Weights of a small GPT-style language model, trained from scratch on English Wikipedia: biases.
Each number is 128 + 32 x the weight over its row's rms, rounded and kept within 0 to 255. Layers, rows and columns count from 0. Numbers have three digits each. The size before them is the row's rms in percent of the matrix's.

# layer 6 MLP up, 1280x320, rms 0.098, rows 101-188, columns 0-159
120:109130177125126127131125124078124154093143030100086169117101140111097151170153144141103127134079137134107160121074136129138093108097199080188117180147144174189123113159073131110169082181137157129065074130071114122073127114155151145147127141130159141201111175153079102145153114146099154143085157198103128129165142129212146087108110117137206205107111132089146044130049124103162066108119162143165161112127130119119130141068152105162107188097145121136113077154123151092128164104178057
101:124129075053168184160098163111104126160132097142124134102107171162108117105161105151099136139076142153149084099087120153121067110059144070092108145148129198183124115191103089157161157133148142113148148148043170163068172108141078177118112129156096060157150136084123156151178070148153124076120161054133124108110109146111144145090157149131083114134138097118099185148145146102148129152056142137147091126162137166154153102135127145117138080177174113100142159072106049145115132147169159
095:080142151098136163115107162138144089112062083124133146083149153118120108156142127162171190124118117159148135189102151073136127122135174124139110100073191155153139144061072098175157173127140095130097125128142082150126166114108073095056216098130094126119199119138089149153159079080122136097119140143099159128148091097141132114169117090069084180133151120094124131092051112153111090092186081096133171134125126132129119076126167101164134116113141116159127180195076119125152101143129162
107:121141090138087140102123060168128048135136133118089062190139148100156128115173107128154100138115064126130116133138111124168125158082082088133147060138142148178149118171127142140065129155134127167094202152119049153147068117076175110123128119120027170076099167149174129129085085099113193146155127062141148067106108080065163156065138150157139166082133135132104177048135089143139086118152073120141099095165133102162138132114136165138080151154108152101131084154174133135119127142147098
100:077115096127124221143105112085116137093156148083128119128068107105090149111097176157150108102115140179157160124134143083098150100153146167127061090078136132073143129177190138138091210128140067154121111106123117124132165136080061151128064113093159120042155097120152134154132140136124137114149164097137125072090164112131097166148172129135186172146133164115135117126159171139130098066140155105144133088147110153120124090030167122158117097160193160126088095154196152149148176116096146
116:191116109120171110087135123175087175231118132143181149094051145128153156175072147177163158126143091177119114157147101158102173110129119160111082110103111090088162086144151085106122095120162148100131080163124108119163124164098138094116131113150156089157132130132110148154085125087091139087146120132106154152170034119141142135161163131156142067146119108110116124142093115133079121156143111118132177079143130127118213143142098163145138144102191183134149106124110083125126144150158138
099:118079186119156083129096127107141130103166101109115085189122134117185157100142172166162097088149130130148131143155085151124170182161151161106115058128173104117158063140140109083138103089162154139134137082165059122091106145050141137101083111114091167149098117125127145102122066132055099116143054124147131126140172150118140119144145128114113144130144146138098141147157170101146105153120136128147140102091184144113113100116126151077086113141109071149118139087157090119201136211124118
109:163091148146161099102124146087112111117130135130168159141119131134138113151068191128129071070095137143154139124089130125139153114100143129099198100132154107138115178101158174133152119134193100109124109078124191144131141147135103082135175165091192154106109115047123079102104138135102168104155154147136138128095106148060124180089127092115051097097155147176107211089202123133119132126224090142119125137097119150093135146106089188035118106144126119114165101140073171128141203161103146
108:095070155111088164110134117124132113123106156129141133112172120144075155127168093133144151136128100130142057089104118136185077180133116185209069147157158152121157128065151129097096137077116109139077161144135133155097126095147072104131174133072122127093096113091109202093090133092089181125100131116153135174165155130123178107109118144141109145146198128167133214114149107076142149121123145128104118153156130104091164085108151074118129147166114138187163121129101131138097154109083078
098:121091104140108104133127093109128123107108147122138115175131132152150118122109082071128112072125099147126098121180118088156109091133081146105177104117150142162221102123163181152100101131139139208124159144134196181122130155145144126093084152169091122125075129157156163184110137096126220169141114097136106082100191096126130125124137201086098094152199107107166053125161130078142118163135080088165147094127125151069121124140147110172159079155147112152098177135100144110209119108142102
107:080095115136143108149149132126106183144149124177098077156126107136091103203128097164173134143128221068087157113132156134132083154114124153170108161065153100134120159169169139056093131180098149166128121154107164159102118085132106191101077093163098094174170150125078120090154124214157131088115099147155141159114129141121105098143141105167156143114144145099106103072077085153163089135136123130144069135163127182151118119132124098085087122119133125091159134167211132125111105171162089
101:120127123165117097152121118154095074150140151143165163086190107117151117103143122124130155137108127160120146064169072089171164118132171094057125079095130133180150136132055129163157147078138155112104113096090179127153158234120129132126129150112128125156086113123089150133131101076149146158131143166142096147121162100142173125153167117152154088113187149184161161128180110182096115096154145187108201100100098073119069097065130097134147116109099180098086153133105140119109102057149096
103:129153150130149139152178157139160143159176085151141198094110101147161133143118131136161139158038162126104097117208105159155115193124154128101118085118122103120118154128127110121153122143183148124121069211182149154101082115054111135132073132092119107088158230176142131104083159119153111132096125162091142122095113175143166112091173137108123101122135174091107168099146120134104077054144140066134067113086147137155115064181101096134171104104143122107172097113090112069103090119123193
094:149131152154164131098107131084108113103099189111103114150140101155071150129094106139162093106141097131111145084105094106114101108124123166161101156143129126086079156162152134064112192119118154174151118126148152136129140104150138135132129154074113172153129149108193150150073115121154153108153091158086144104119171213123112131067140110173064129140140123169095109126158121091130126126127036099145124164145164166102165153157116116134143165138111124148067163188175082067139204172163086
099:075019157132089062131169092157000093163141135124149136105153086124081145093149148136112137123118121145128112137146092109134126096156180183122147130117083093153140182122172166119127149086121121129136141116073193097184078101110087075163144160175082124139166109098134155089114103148102169061104105124109156178141098093102080108143118143141111100126159092152163118170103162080081106122167143134089164119157124123129124180137096143168152119134115119137214055043142133132105099089095117
097:159115143191156124145149170161122074165122087172141165116127118152180132176135154083112134142172118185075076094132103112120110127139164112190100115051094102108099149141103161122101132110188119121149153092201149132138093124072137168111128120158109122147141112128097154144121146160130113163124175152143102090130107079149078129132173077170139235119161101186185124107094094082156072133117164114152118128122152067117113084114113130104089112095123115109146160134118106094177101145140141
097:099083170112140097161159123126044176164122065178137160153172124132118133091158115173104100094066160117129156092163124095133124133130166100108113051136114105144109148184115154130126126164053080165093134135034132098080114115096156165126106094089105193165184174085141124127180142172122059188110113063139092153101163143158105138147172196090182109171128139117097084176144110131169122142171135151113110120178088146111118103060087074131100121105114128098123083095089155146121156115146148
104:122131158141102133196120140154107154155086109113139094128085158096108159101129068084129076154118123117122134133127108071123091109153146111117154176110147156160091096080171096168116133149121126151144155097173115108155160154136073157145190143175129169192050112180171090159079077131083137090075202087145068112092166152117124165167146138191158149097116164080153081083156102082114080107112119124159096129113095142144100166156029099205141130098112169105172121109107148111103109091145093
101:112151122144125163072151189111106128184168144074145089130089080164090161146095133105188120112137057156087117154116143128116109160128150127081123088118142194116108118120135106041116144154181158104127085122110156077133142130082114129129136142087128132160093191119117147126108148062121083164128102119153093105176151135143153150129084121097158075154154147104119089152063140119123088117126137182113162162139147137115166155125207130191120098155164186176140198112063150125223079085105167
100:099134160143133104077144123129157197136182143136034172075157167076100033143078122143141101233129190159139096158120165113089134163091135153112129101063090097123098109142157170080173185120124121134092080077136133138170107117116108137162170109082136132092132060153111124104131115175160093109152106101165134138118130093099164157074137116139117044104145113100111174084103130109157083085115089082163179144128119141161105127184140151202183101148113132126149187122134118088134132106127184
111:140122122098126140127172095082090122070135114084129110128107089110143172142113123162161088091141138089105100134125132209198084154153098161152127164105085121127147147182137121121181114116095101135166144115079135155123150128144093122127157083136098109076150136136121190072059163146106140121187150185104153093130089085153204108131125117159143127074157092105106126138059191101074123071122146114116163106135123105128152128153171124158092115061148139137149101184141162102145143104042121
097:139147177082155141100134156105166121084162168140073131138125109148181074107087195117058151084117117168070114175140135101131066110104124177119142144096121133116098141136172057174082105131149127144150119134055105092115104187126127159137110110093093123186133097141063139193143136161054156117125109090102176113174144151114181093152163162088121094195130127114195085100145125159207114155089123157080089098142127111123071158177193144115065155106065102170094133110118120095174083151173180
108:085119139157135149172191108136118090121138158130127130101095186078186121148121200178141154079127180099086100154129116219114146164166107143029229180150122146137165131133117202098090103171134076164181099163143134110140103117108126176101071130093141130135129173079134114160191149137093104125084107131120118157123143113151161110103202164122121156162153106081098090108146101129145092105090121109119139139128101101125206176090165114083079125093125102094145083078072159186145102105079103
095:122219119095179121132108113097105078150087106176159086119093132123139144136147178129134084139077139098143074089127114139193089093138048092128128099166124127105108146106145135094043081161196135130142082143128151093053075141159117127104145155114200146137113114077147134064122087104130062114150137152168133167120109138144103105120104176145148127133102140092115177104151083131135116080068122109150085129079150151111156131185100149131134098161131168166118098098043114098122103119042133
093:129093122104176162134047064115089109106123135168116186105084131126103158098136168183133144134158113093130084044141151075181175107148143163071061139130103116216062145155149099142110110183141141078149114110108103157146130133165141161115125152098132122090153200145117110083095161116117132080109129157137154170114104050119138174141109147134151131110092131115117088162123167161137078139139175139105165142108093082183114117097127114097165129193116097127039119127141092116165174089107120
104:160073098134091155157115133107085084087145172133116135142141125086129185119106065133120094097060139118219125180160082099132119128133153110109108204095140092156125100156092143108121107140142114120160143091112138111150140118109202154097159145124121145110089174119106099146099125117136134132059140150176083165204125135086125145108116130118137126106166065134141124145133172118180114116121132126161100169124098132156074085131084083129121147106075147181143096159097084142118124152104165
107:141086150187147095094139164139106155111150127048098124155123150095164158120086132097109126123162182112104129130086162140190172173147078115141100167072176100180129074161115119084106177117143148155147118116103095119120110108127165137125150121154177099113115113151083150140113091111096139130071089094125125117092170161144133116078101068098143152127082159221110151084152124073061142188086150099109141090136146114127106088157128066112099117161076095088129105118109149110085094114120106
102:126177110156086118173164097109132148136182071101128112098081150067154154141148173191160122098160113183111171118100098143152173125134075156105084124095118129087144108103135118172145098116121106086179078144146137137081119118134137154129115078108123125139120168134078145156170151185072158139153121129093120115077148165093140099161123131177156150119063144159141044115142147138068097168113130132113146103133075101092125101110152162093111144122054130092163105137122171109154089129144103
105:114160132131049054091154145116140143113156167097118134116075140073130169149156131110092124171156124144099141175046091087114072110138093155094075194162068098169165166112129077167078173135092123071179122109143106066079097117104130109117098129173131109192187149130243134118108185166141093132169103105135175126143099093178149116113098128102074089143123138088123123187138104174117172062072125182188125100090127122116113124114142152147099152202091171160176176109120143157172118082129122
098:113113126127202135164086151127122108096144157131158191132143136134124141126089139157112106111073109089106080158084091118080124156138083126146093144109119119146090176140096096135103148162115100141106111168095115137157183150134111132108104134144135199147124109134188158158153150196152126176093141154127148133149108102109087144113150162216137098070220132104128106166079110154158144088110186116113070109128093107173139123185164155134153161135117113084100085140189127056141087138089125
097:148102146172126097150155120129148146115065139133114153155076130112185125161118109111175177125155137099109119146115084122102121132101125147127119140155124116155176141112167111076110072196156121127176157166085164107126195098134159098055115043075161106182127107137140134145169083120157083153052101156066110142073124102131092101090056163144169111110114144091079141104149124136190179066186138127084089168103146121122115191127145102120196167120105145150116133114133150065119086067086137
105:125105118105111131144135119151146140110110102118096094149104131092176107047100182094173182140106163105100182132144132118081053154057116121131175067091038166141174092136138125128141179123136132099079091151146132056079157143125089121118154109096161074104093114056140129161136178146159145168151167143151172080103096098135106146110106130116208111096084145150167046150113121097156140122123120128117153120187145124140119112170103118162151151161146142106142181181171138169196184086109156
110:121150134131166069095170135196122133148056169065132091129160151121135125171147185181105181171175121165117108098105139115139122184118121089148127148114177110061134095147133129182140158134177118215120118155108143162172103190123101126167106140120149172141117131121137204119129171173157122123089198082082083154158110130163085116097162124142189146082135091054092070145126114089139122084164160129117131149122121144117156110143155059142164145172160174067144137207122118145153175080074124
105:089122180118120103139133121141161172140127118144106155117191086113164079128185142131115173126062090174114139140074114105130126143130139086074143095124097138130109155199125146206125109159175099153111144083139192121128123106169086146105086081098117142120125091155106123096120121149106145105092159169118132138132130107100103146105085086195132162120108158101104112059077166057181142083101174100101124113105148161108126126139097136122128123095154113137160152091135153136122135128141114
105:134098115129108093101146167136174160101189114129147107183150133185173171145159125103160129114118146133161123187097156085135110151158117129125090150115087143107160139153089104163123096076155175130136090144123171169150102166080095114072097143216135176084086118151162129132101162130143121092156203170107092155114110121118152126128075118146160163126148152106101138110123085085156202159108150180108129122143077117126057152169145155106057134176115153115171129150127084149204143131129093
090:149094149102135114104131164155189184129060069148133119047158116132159133163180133124160116155167144141174133191124161114102176115153119131189121141114111164131137125096114134109117115114137134178120138101123125098115106126131125167136085133104131178162155133127158120134092206062088147071114142127093121151121164181088173207127167107098115120109127125092146093138148127194144080126107099103162137143186106195086146078133173095165114117133090073142116141084112068182148155113121136
104:125176166120114090073133053194181200109097159158140081124116107190139083124147125120127108084200154115104119133133166133149160132192133115108079189173100079094123144169074132122123122097184201129129141153103097116088097016097152106091154142070186085101131170131188084109115178083106125146141132162138103079165107114076088153094124159170141138122115133129115107199170208160078096159126177115179135177168188090126149178165165104083160145102126118145103176162110178134121113085135139
114:131103151097200128136138114118144124115147143116110141184069117130154145089111102088112138142199112114114105163198146154128119148111160127131104135126132100138171092187136147125127164134127131126170161120172147146111095083090130103120126101125119106143107156094185107158074145083097170208113138113169194106109117095039156101108128111113197118149164075144127116173088068093144124114120150151080154165113141114166124146130140138124152204120086137094145151134162201171115117138152120
103:127105135116131150104152153088092109168165166146102138126111125138093173127136079102119101110141128156149129119123111137121122073116193131132112171143120149049180115090160113163113108107200136155127130121126150083157168152064113167144123131128151134165140092132083172156127151124143166108095190210155153098143101149162113130137120139166154148106093120079075116128138149112147119170135135137161120127145152126078175143109140176102075113124096127088155169120199112118169162066144040
089:117134129130166133105102082105144122100137146059128128127166131181111132148125148128116104127127143106133068180105169115099073127152102151098137181138173132088106080152130162171142163172162142115026083210114112104102167170148121129098166160120123140145074079158112129164134149095138122090186127151134082109135145112133168124140106137123236088165151096198123147093084106145118124177126148164066093121102143184161132130174103121135134154109112123119113143140087148179073111067140194
108:110113150083110122149123106118155096162115056068129104114115107079060206147077134147154068116124116170163087179143095105178160121108100124137156128103137087085156128164113077179131136102126143104122085144105156125071099129179176159111133130139118036131095122098173081117070127108152160100140163155098153082128100179106123153134092048136165162120169077132088135129114135180094123127081055136164139112113127175145092136093136155207150142185123158139131144170113112096132145140122155
098:142135094115124128120115095090185074103113150115142114154140120061121116152129165138168116090143141104140094138148114158104074117150147131118126186091131107132110049121148149171115142067106104152163146174075164126113167145154100155123119048104131100149099088083140130097118071167124125139098127196172190159128137094111182140108147126219148121097162081116133103089129111096137115161190138171127129174153094093145178118131110155097091151122118150136166035125146136124153111132108174
100:145135098105160130121064152077086149152095152138140080093189150116121111070125164105164136156106096110152147096080163092121122168132113056178096157086122132119160138153147060165133149148128173107107117153086100175132131182194121109137176193104116114174102140119182077107141109082136156069133155097162177179107069093128151131156159086096119104132156153138153156131159108161138121136153106182106098078140146125121112083117153161132135130153068164140115123149101148157137177170098080
090:129113075141111171145145135141154125130129194138114101155167122126096145138097121070173148198148186112146104139182173117078139099188088121154119128098116100149040097147073111153158100161136147134143162167167093112085101130109130016126178119166127134116146090089145137064130082084149116163112132116125202160088104121087159102144135097150215163125138152122157147175196141134170164103189079155122167083114167142162110113125153120155155179115127121111195106155180059081157090125142134
106:179191160098116167108120173104176109137131119109080068127083125147064079079106107089151142129170149143154130128135082102138097110076102085164094155127116172196143127162172091153125121107139074116075120140179149181117163079187093164097164140164133115147139127124095124184127172137176147097128126127134130131162099115096175101150145096106135131131096106114105172083100141150176128134123138171087133159108164128110174166177166100127120121161066139162207157140124118127122174108088161
107:176140131156151140148156161089161107104129157138122104104155133150106077119091076123173184108101167130120195167097147102160139147159111134141109169167080139137174060150103078107153132082083131139118061163046155158137143106072112126119102080082101133158148127165106172179129137159080169136118181130122118131091087170144175134106150111095107143149174171095184101145102181150094175108130151161122175126168144130178130167074024151052055108089123164134102109122209150091114072079121118
091:097142117160145117094126092069068142127147138127099157145111107120124131120142081126122145136152108151142135158157192116079124125145199154109148130139069135145124104166135107156146146115094110140145148181163144124123130141131131139124111090140156140115175134168111112104142148127140151194156202094096106147183150084078134138106151131074159093139128109165069112160097103062120120106102120164116143115093161091112113129170084124146107079149152196159169129102133126122139131097210118
103:167139113129118147128183180107093067131172113146129115117107119131134169089122085144129125154182137131165097149135107142121094142148151147107161095124097100162083139058184150152122118177167088088111150123081125067074068156088193107195127137158134065094164137092162134145201170149083079124172125103121118133115084085110156097079155129123186179167077139117177119106141102123130133122115118156157075166065129126068142128136172138091125157170082120142114094186093115136092086117114145
103:041135088160104103134127130108098152092131104099135109149166104126142107164134132111160063109138143100099129112108116135144165094167179070092157090109200126129141168092112168228130116157110144105155160166120192150183116147121065127099148110157169104125193073172142099118153074118085137122094156122100198099120216146100109175136080080161169124097099134163132188125143153096156094127113100107109125102115122158153122098125088135088127074141137133140090140159124161104137132155081117
092:116159096018101123148194113130140095155148091145095084176134110109081056133170133098126183196153162146122117074132155162107180215113130135145141163151099147110142164106178086104132088139080132149085134133138115156104166118152061137125075111162130144123177093173099157102112106130073090137133125111137100125125076088163081095096149090083131165182117170133111145103152140163110086148144127101142073168119139149171130079074100174124096097104121130116131164188093115100145150070143145
103:110116180155156170138129159117117131092112137070092145123123045047098099154114148091152111109116123143195112103141136104102111098123139142186160110118161196105181128092127189117138154151164181150137173128113108142181164122153071123069129178110104121171125119181153132182170113143072157116117112077164166120117131102152138092151090191153124051121092085103080117119195087130064144198116108109187138139117134126171176145144174144108141123174099122106126106151174103108131076122178111
097:127123163096155123126135107080140169126159146115104180094157160132076135140154125168157125075083140222173135122109096086121097086128107053070100099189139089057140080123188109099159149128123103105163196119141108102096188174150133156082125155171092159141137096139151179098088104102132130119116211120173093120188122112182104077197137118119141125102129183090085100164126126170169090112122106148107111020142116098101101120127120108112078114078131131094121155032154164159144116141181098
100:161147146180111114152118103102076118109161174127136068097114082153128097104147171116103135125075127136182117146070162085125088155086086125163160110113107135134089061150126098124121154124118127139104089197137098114115088162107085083202133061140097126110175160126132085138127073139161104117119180105147137179082153153122168142149063159064141085110160170100124130098098172140124166112156123204125123121128161152080104101106069142102165117086146069155196102049121108190149196140091116
091:190139150174126113136098133086122098134123150091112086157179138154127049095093126090123121073158074122120094118186057106179081122154127116071108110165122153128160088145079069161080128068131087133130142128189084106141136113118131121100090090181125138145121102123156184086102097110119134143131136176126075135158112122117072119147125098134118142116130070199102138104180085106161185137113150131143150104136167186103101166162115147123095202135097041166119122087114096156139090121101157
099:165101090143151130132092184144145104147112101162131100135171136074114124114137106146184103108182125166064150162168100077108067108135184136164076151106107178041183095111204094159125068120118060168130139171143147097118138140115111173121140139111144200154122155136073118164159093168086091149145108094107140114181075175145183119140133117164158092103120111106185118150090140182127124074145096165145187162104113114096131164109121051121151112142165119129133134130143122185115151139085173
107:139074109130167121116099104115106103155094098123132110134170085172140138158129151105121110086170071121133108207167150114104122135109128148181088123172140094208098130161186137102129146147124135080100090115086150144060157128132197095066076148106089199185123123100115083092165106103086094077153202131157140142170137120074083137104066117123105098133138071090151168169047124150168149106131064196137088073110147136059103070125081124091142151125090138097136154131105108124168149095142094
105:160146182108087117185095121111078154143132119046106120165126142094140132092161175127132097201148187110140038115107096130105084103203166159103137115125145117102133192156139115103174155142104117161131126088167166111147104202098124078145077118180165103054117084128121097145158114165081170110123095118113188158089129113108129116147193101158123111113128103157117124131131140102139160114130101138117186125166173142105169174162074109141134129144115177199163086113103099155099125156114157
097:103119158191127107096133144172117129133139147102137143089151110156126138150081169066105134101123101091150141158124113158152133109071103125104089180151197091170142122124079063120100077105105145162107114073038186150131069120158116142113130131054106148131106141101118073124156187149101163115120193154139184138132124105118137128149148128126137149154147138135086117063141139172074142072147097111121132123131076058123165119166115163101158126143192186123125083113111119147118165174079147
082:123140172109124118101148174140145134113164161130080180179154173184135160160114141101186164135156117114092133120137133132114087155104106126130202067178151100124202119140158218093109174124152070146109089139146173134155124165134125113205109128094153157129136129140117079147129196128152156137175086162160168102143163133074128088106084075159180117065109135158147117093106101095151083157136151153071176115118152110108148180107082163075149075141070140098060110133117087162069090150132153
101:149142147086095124124135157138168135101146138064153109152156122084112151134105165137123192098128141075105117105136148132145132164146130156126051145150111144125096133127146075089053156121131145106153200158177083100130099131088164143110106094056106158146135106107147137136146164133076164148139155111135138081137139114165102102122112091099090152100122107085157084158123202139143096142131131138095132101093096131142143111147104133129135142136126115158100104104162090111103140110083148
108:155152139123160170136112124070169092128160111132139139143181090179139157184116093154078063183181123129166120147169146102127129090114080115107134131180155130124151103161121095101146122111113126172108131083119126140123035113139095153060128147091141055118156115088122132145130110113180086103103116092159145164129185168176113095158087095112175078134129079084150154082102166155172144068189131111041163095140138149137118127181112152110088126171132098095153138126138137168118138121118121
091:149088164108138108161187168145126091125073149205116129087149103058091191146157170041108169164159088092138154126119086152134102126094075091150112114078117136176152158113177121130123124140109137118129155097146135153140160135113101164144083170107129145151101117084114114127067170136058132105164089124154138153144152131080143121132140127160139170091111132099148123115086187106083148126224132116119085097125052159112110116093139086160171136158112113141085081129175130154038098149103208
103:161104113124121095120166116109149136140118158193161153169133160119158103084112120116060133068081126150093114117057069176130130098154159127127144078102110125121134187191107115157107130146104112050161068142118099093085146126162120207153044086088142139086119134105132095129079166135076076171059166178099108147122088100125106100124213113124110117100122119148140121079109163144160109157164097145146121130144113153121130168125150113145095124090117140117182093110101113074103079145153161
106:090158140075153121123109081135107180092133085145120087156214137140147149118074110122161131152104113101111111122110144095114155148157138127121107117168135173117118122143141113149082137140123173141112143138144181120114155161109066073124140194100119190127135097095109109067150095152107143067162074204124153097097073184168172163154149186091140114155114148163119152124085124123138126166162179200155161130194140112072126114142088106176108097108111123098182121105117157150120144115114069
089:103127157137090102145139217062178139155158049101115117134094133132133072116123093151149116147166146130123187115119171100153104133115116118137119093090105095085088161123085091135104118175159103125153159152110120142103126098112107123156125164157091138180187099097101162125064194083100105122132151099113182144215149074110080126122125104141144100125147120136129095098134066099107125062153163110139069155106084137199167103145130150096093139154203136152130133168103176175120122124105148
107:182088166159153130116179144107189155163157196090140105086129108084130089039161110041078165152181122126169134076107109102125159083105144125121125134129086151175093172159057137116083134123103137132122159132091139115073130156129104132198117141132113164106083127131158161175094125110081060129069149150113184124105197147160130092137143072106197105107179124128122133067201159148146177106072120195130166147177077069164139210057140114131105168149105109130129117117115189120122180129086087
088:162077082112129160148110160079140068150168112124126078162141161113154142128087124080165108177096144148124145071165137094127127114195079140107140123137169138163131092098086162108101172126115164099166157167171133104158110135134119111134185116123122128117072161143175189139129131222116040045120166099100100096173162130054099149115131078158160124139113185166097118129149192120118139151080134113097104173141148136085104097164075131125165150133097112120149104230130151109090128140140100
098:157158152129130067060174047088167133115176107106163116141166101162170087190151083134138188148132118162110109160122076087135096085148159143119139126094133093130126123150108154099116163082042169087113161105163143163097162153064154086160124110104123126164136192184177154169145116124156092119085097096137166141090107113074135166121167114160152089131137114115156128101170131134143158073148140149130110137132110122152123131173119058112120139143129094165110125144169138059140135154163122
104:088115163124110133157145139149137080138159095112130123150170153124101146111143086078171127076149141120132151111148141149085106077123064143138103136113255145080124128161087155154127091159095143113132110119153141132066160158121070180109109130112181135120104098127123121135165156109093082137109147089148112126133141115075118146125122089154145109105170100159133103085163136156120096121149108194155120175137146083099147139136118129165156136105138092106109082095149170214165115142125066
099:141106192134123117088156128164126113091060106147089161129137183159139034150098158144163131106144144123160156125119170098163165115099164092062172093154132122130159156143122161108107128183094148156118133129081128141149165092141116148139150111163105113112128113124120094113161145178097129121113147126145170088114128162063155173114072159138156200124117140102122156135089106176124159135213149204109096190140069091165157045093073177151120100128148079141135144119120144128170132088126132
090:062078116166059102120145080057132128131159098114169073161099169144142123177114160108125109132160127116044139135131081154152128167119104167148139147141134079143112110154116112060099156122086152151097147097091099122121130129129090141097108106132142109189158133156210153129108159131170143161110090085120145194106094118158097137103128111060110170134199146159091094083146102086088117126137155143180118080171144120166188144143079081083136126145134141107153138126084139146143095142113101
108:103191146098111136153135112092143119124068093136144077115119127129139104108126134174057111167143110091173163179175123136130084124143159167069139118108065090112128127161167144087125139109160100097113147149118112137089120153179093122060112117086111134180130156194123126079204130120079113140130135149128109119180119169126123162086087100151085111119108178158188164152099137200170124108139185176186085160120115094113102125127163165119045153149123090121181161108120126173104160170170090
111:123160093110191113120145111116102178081167088140121116164130140115110098183114142126095127151123071150089152169173102068137135088039145077114177139135142201101094110136116126173122108186089125109140077099119164145102091136108120067095107085178129086109112147120072145123141193098123176091137103139135170123032209053162136169110114122201138140094152087136089109105126140103137143082115185154095101144201133144139131181141136106125108106184112217152119186107100142168174111166137114
100:149133166113140112122143141158108173131133116147082152126129083079077128110148094137102196086206183121209119105186130173146190082134126180160158148118157183117170132106129087172138165135141099116114119100147076145128183173148112116109084139117091096155099180114119154187086115152134111158108154089160146119115113127127070110100127076149113078129150148160132119115064177106105073154139117112145160165124088129101132180142132060161130142124113099103170172171066180093142144144082139
103:106150093188179108167164109121189067082109139132120115186119089120108152083116129140037077099156127115160136116147044155152098082151152128171124083160121040109128095207114095085140073117078146135184118096163178171084178149115123080122168127099140131128165145131182126148148107137138139148161147145138143098110163083096156097074139058094135063123140087206099102128086131159082152156101168125092159152156115055155111138122187118168107149134155136123148132125116167138131164097177135
106:128096150129179098144121167135179192103073191136124118066155093109083137162148165160137096083113142209149129132118127140171135130112187144106146148152148127158115123162113133163093119164099105103170124139140139168093130111149161159129155110137124121153191103091094117135145187154134113087081110097082245176165131129191112123107165085116150086118155122114106111119136096133179172124162110070124161137103151095102190114149103168184121140101156105159094070094140115136132126070116159
100:124115137168135194191143159115152079144163119128208132133101168115152105132115100097131108188178124097144099121171145135156131109143153139107160157124135139110154123153194087101124113087164111140170172104137133125158150103088094167141165167083139172092097149135146164135100114088132152185091161118086160088111094113158119107137084135156144114120124124143075150156080129076122154135083125161125146093119123184190154154148140107107096096101118056083168121114140120139154142158105064
101:089103191098126123058125121130105169179124163117161144068095191110148143146114141112145109159115125223128157166143100170112132119130119127093140121131137109122081092163131112107118171161127124100085102128067112115082140132144180199117107132111125119117109129135187130105108147116111114115141087112239141112107121103149121128146158143119093141113151159146116180121190147096106078106101160077131100070159166130099131075185108153109123162091177175108133149132145103160110120073064142
092:174108129105064071101102149103081128109105087066105129101080107137093104152195130118132156175151126164181140121174111149078129161152137090133140151191118169092198127161118131121112169114158108157077137115126123090089134112186082074134051136157163079121137115108092145145055128200102085172154090180167133198155130164102115140096140097182116083194096147109124108125176178136136138107183121163121138161115085095160098157158139122142112100129123165111172168121139121120074167133137153
094:139121112100152112130133148119135136140122179124083171103185138217133169118185173125107111125121135143104091091178109082139067155110112126093098115136093118037118090089071077122136168053079119113159093100162127106121087142092159100159149132137130122151108204119169142143158137077107102109180116070128096053161107084103186113069145126098133122143100089112093174034154077119159105163186174188159090099116093095134173117143157120142148164148124157106134135187096156142135121130096098
103:104118106181115084115125143134090122142124126194101138200203142155078104134136168148122179137126111113100073177140138070150113063137107216173110105112102148165158103173117099149115138121134105153135114094119175123081136111115124104173128116077089114094159144091119093156100128158122103149142212159120215120124206162080130168152200121132120099059170111139103156168092156144138101141166110117168165104148148130134118136165157155125142126073113164090162091112115168135150131135155098
092:086186148152111104149141107144167163109130147085138072127130171105127095128074151052147078131165147201200089106094180071106178120110132131128134132138088137087103087100190113090102134105115173101099197120134167122118120170114108139145162102146153154123171146114108139125137148134115138115122096150165124119095136157128134167052110115178159175127216153114087160082153193126128088184144163113128157123105203101176148127085123166157168093159086129153171117120130140127108215160189173
099:091110141137123134082137164131157153127143097146095132137155156102150068192134137144113128129113181095160123150122145093111109171134141186088171116118098059098114129118105128130078080139074178171187158157124105096145087207092053095181163114171140125182053170162158166100102123191161098139093079068110127178103136147072144043104119137159142134080175142095134119140101176228133102173181134158088129163182136130099120160093204126138158122099143202121110079123133101125146141114142126
095:127139096171159101164114096100150073101123216144169096156180166096145150131130113142139109173123161086098140161140099146147162158080083190118094117176169129124162096155092135121060135139130134114164156089102124137172147158124183152154119129218151104109060193099118120156075111139107125132103140127130092150158085124106196119160132095103134148126185134148131084107163153093077131123039211152093134107090139145174090139159185138150102118110137165144161173152075101092176125119058120
101:136142085174164108149146175138124134108136127148097138136156113049103181053161138214107135088141083133122069152163172172118125185117162102114141110158108041161128131132096100173087121107112146135059162146211097161144123081129111102119137080178143161101115107119100098154119124126091102148120136143139148127104074074105119074135121197101201121123130090109114155095113116134093116107135142112169183101164128164134089099118159088136196158125133124104145102137165136157138149123095059
098:154167092114097121081116107162080119146101097088061144133128113106158106151073139124187108100079216134180134113120108104118119116131142115156128173120095120171144180153147082156106085112152164199098092133156084129123155110122085120107110114196167082163118169137118189135141094140128149165096174181120092094106129075162194111135148140126152154140111051137139133203118141099122123115149144126103065159173071070096098099139076142115144082175117101120144056152101107149097164108105152
101:078221129120109176158110116103146123140178195097185089190155117172119137114137185137109142076120144189168122126141140136124152138143116138015100108099124091093120116148122112103147155185147112149129073094155106114143150185114152148197156136118096140095165099156123166083151109111100083088099145092160184094148117084124125127096118120116137147178170122148146100104158133153126108143119021115109152155158094149147192189138131120100138093136144113055137133135129158147183186092134166
098:154148107165110164138193137107136120169168137100132173183138110158144157094131177104186079136148155104107166159128160129118145078123163147108121087118168064113132157138098088134090099147126133165148081081186057123140121153121108132179115206119130088108098102132157120162115169125090128166151124153138168122110159085103125097122132111135117131091125121155105103124094123078112052117145131159210128135127093109111115163107119122138129123123049183123103086084128175091098132119132126